{
  "vocab_size": 2405,
  "rope_theta": 10000.0,
  "tie_word_embeddings": false,
  "extras": ["capped logits"],
  "init_std_qkv": 0.0448,
  "optimizer": "muon_variant",
  "lr_head": 0.00828,
  "max_grad_norm": 1.0,
  "warmup_steps": 200,
  "decay_fraction": 0.62,
  "doc_mask": true,
  "dataset": "wikipedia_en"
}
Each number is 128 + 32 x the weight over its row's rms, rounded and kept within 0 to 255. Layers, rows and columns count from 0. Numbers have three digits each. The size before them is the row's rms in percent of the matrix's.

# gate: layer 2 MLP gate, 512x256, rms 0.144, rows 109-115, columns 0-127
# up: layer 2 MLP up, 512x256, rms 0.146, rows 109-115, columns 0-127
# down: layer 2 MLP down (transposed), 512x256, rms 0.145, rows 109-115, columns 0-127
gate109 103:142083130130085158173124057067134107161098089169097109143155136112118102137117171164084156166111152156122079166124051073117140174087130138183142147110135111134154123069123091129096106139158098083148147112104173151139147081128158188104092140136130131178159146173094098153136086141122113157159128112120124147164147138143094153104127144102140154106138141127207116127155127144146099234149
up109 089:150151159160182097065124190158121141110143149127154124098131148206168144124154094107171135089165104087082189102121230203158113110175113125069109108131143146106111123192151169120107141118104143131137120141117097106150121149105103052144187163136112146073081130086140152105135148146168119093120132104129100148096076102120128091161131142150086086110162129127097128151112124098105135062105
down109 099:109069110117081193129133074097131134165139128157124118154180167097137123145136163128134136130128164173154073113100094044095157164121137189158110156139126164145152122083123122128131106128151115105171162113140179132124148062125140166144083116150121092157172161146107085154124136124122142122170096126138088131160156152175076142107114130102132171117141144169161127123157077110138135206111
gate110 103:114124169154075175128155106121126113123111182107123077058137199130123105170098162161121145098103129108191182133135114149096127115154123097096181126119115165091182118131095126120129109114082106133136133188097179101158142135115138117090143135107116196179100154111095211125143140133139170089119145085129143103161161159110118173187144123129130147113098216181107159114188096132157161134057
up110 099:097103131127068196137135125144104086108111155113142115040138169104121103188144200109147128125086149147190190161134091147080099140156121118092178120068111192142222137091079104146149131099102097133155136135116172085141112155143109114112129139153125165171120144113130212118132132128144163072122184110101146125148172155160072151174149152119140139090081184156167165114132132086151109140082
down110 100:141138138155145100167065143125110134141132074123136163192150080148108159101168106057131130126142119130074101145147129138182112099097114162153028135090138119139064133121136118136164131143119101136112116082139057161132101129146122162135128098130101077105185102172145032121117150118121107186115084182122108131122123131153132117093137125113146107115201042097069073124116168102150123123202
gate111 093:107121085146158132097101122111130105156154120171126139132112141096137119112115132127127070162085163104077107151150170138141098102122091112115114119162137159159146073119179132096122107072123096129152151109155137131159150110101141147088148192154146104146104055158120077123138177054147150112158116153142107169125133126154161163061119113175148138175059118114154080169152167170125052096160
up111 103:159098081145141118159159118121147115116161131147126183136089097120097067129118098096180105108085110198099136113112158177142160102181122144173111163087146127141082134146129091126146117180129171138091105098149102160113196135150163104089113099124109133064135116206072075147169087148164095120092121170136166149169062105079131127152127119146102211137223133138097161156144127150140137134118
down111 095:150128151116152118102083129159078174134085125105106036108156148108131167133130133158127142147170177095129117141151106101120089142107126118119123128137121120132184136127125171088090135050142102116181154153128154091137108112083102118144147140123143149162116135070202121088118165128106151139109117110153107109125196156181141113117127109089139088124025097105172107110137137135143129122157
gate112 102:108137151143133113146153130127125146143130142116145090102130168094099090112110181145083114094183080058152159137187096068121173131147163124127170160141110126111186182150143158132126112148154154152120106116141157098112178145098127124143120121118071190146126138151092124124213186097137171110144159078085114136136112151142134159107145096124183114101188151129125141110116042150140137140130
up112 107:102132085116099105168110108136117158100100054155148151143091121101166132117133132131182157130075084162094094114158167100110123171138113114092113114166125119134098137106191135142135099056106117105085113138115116102169102111155157111186141158152164112157097114071111183114097157110097093113173150144135091184092145113120090104131134197091143097134111167142142076150153165103139051145171
down112 113:105164098114122100076119096090153150138170181102098095052160165134116102198119128155124117123176120097134170119083131106135101127171151193130130104090153154092107158188089123155135128127057076135107106107123192205134111146109131151174117110071102119166123181127179185174149104166111134085109079155077094145106085133130123126118100136135167168147108089091129171093116095140171137106075
gate113 096:162128105167160166143070132090159144063135169130201148138151099123065160117111107096123100120103098143139078089140179148131137132145126110145109146111169169081089175088142125157109100077091114165090128098117135128083105123220122129160184145122110073150083104148125136133115122159105099145107187108105154175139131117158145076121163168152097107095114176141097125139126117111109101103123
up113 092:074109163105081139088173132178115085163118096150144116149108197163186085134127122087089182147131122167119117172120053082125166080119053134076149157153069106178153115145160130129130146167128125121100101128142076101138118146064115114108139116117152149086178107145123052094163146071135166100157070173156077089086142114167070166096164103104174112103102087112148178154128154165131179138098
down113 095:141098095121152153143091112065138154054098148071118153167116132127117175122112117088091092106117139156173081117122172110128135084171128127134147146110137151082134149080178146148129125117085112130114144115127179124064145143208171185176141137119127098078113112090137200177105120163131121153114197058131141155188086095115168130161127149130112119137169120155063068100128083124145137125146
gate114 090:065139169139154088123103155117118091184112165093145159156152096106123129176173138115130116154206116128180176110153116112165127132070139180086143114138092107072093166133112075118116161114153094142191060098140139156139136098184122093133176124064148131062111113152082135073131145067159104182084123202161125133130121129153103117186160161105113121107143130109138116165066156125101092107136
up114 099:161071079151167144069079154167153109125102144148114115123144153129177153112089105141095078109135121153069133116105118138067141145150083095118076126153145131149141084092110164172141145132126138103046149115136177162132130143097118156141115096161125094151173110107145180212159119146140122081106148118157161070109184142118117094099127113107139122157113165118084091069171181190109141143120
down114 093:104133177162085146177189127082130089132142136148109154120140130124072090144156076152183162145133129114181141133131126109167111120164160168100186129129113150135111131149183149087136117120151099118191107131105099090163110121181126103152119182084116191118101157140116124083091108145140090147151069167128070155124098121132154147173102189123171149134129116156147174169067055070128082102101
gate115 091:080161191115122115089141121080118127161189086092190130177117115108158159101142137125147133144138130084149167169151151137118131186153076148058128172160111166127109143128117135143116104129084179127109168093183169123130124106168120161110094079108164079120072086140131129090110094094105186068144150118185154144111120170096163106139178174110083156177063093081149090160138092135156143073145
up115 104:134130127132120130138143140110140098125159103083164147156132085128152153106160109145130109157173127085151143147183173117102066146130056099107108139159141155140089127147149151186170154109098129102119165128119167187139151096214077129165104104154141093144117149128117144066130107136167129130180135166184147143121148136124152076137134167113142178207092084136121152168165071110139127084142
down115 090:150111158104111135088103125125139133158075195137105155104139136121128111132123116138113107119088100147159107086118044142182131107094187163197130111127120110127174140096119099068112129144176115155127082164130095109130123124035178119121160150119102190081136110111132128172121105116102109101118120094041130131153098112137097186137100070137125111079161177139093157087082158131134092153116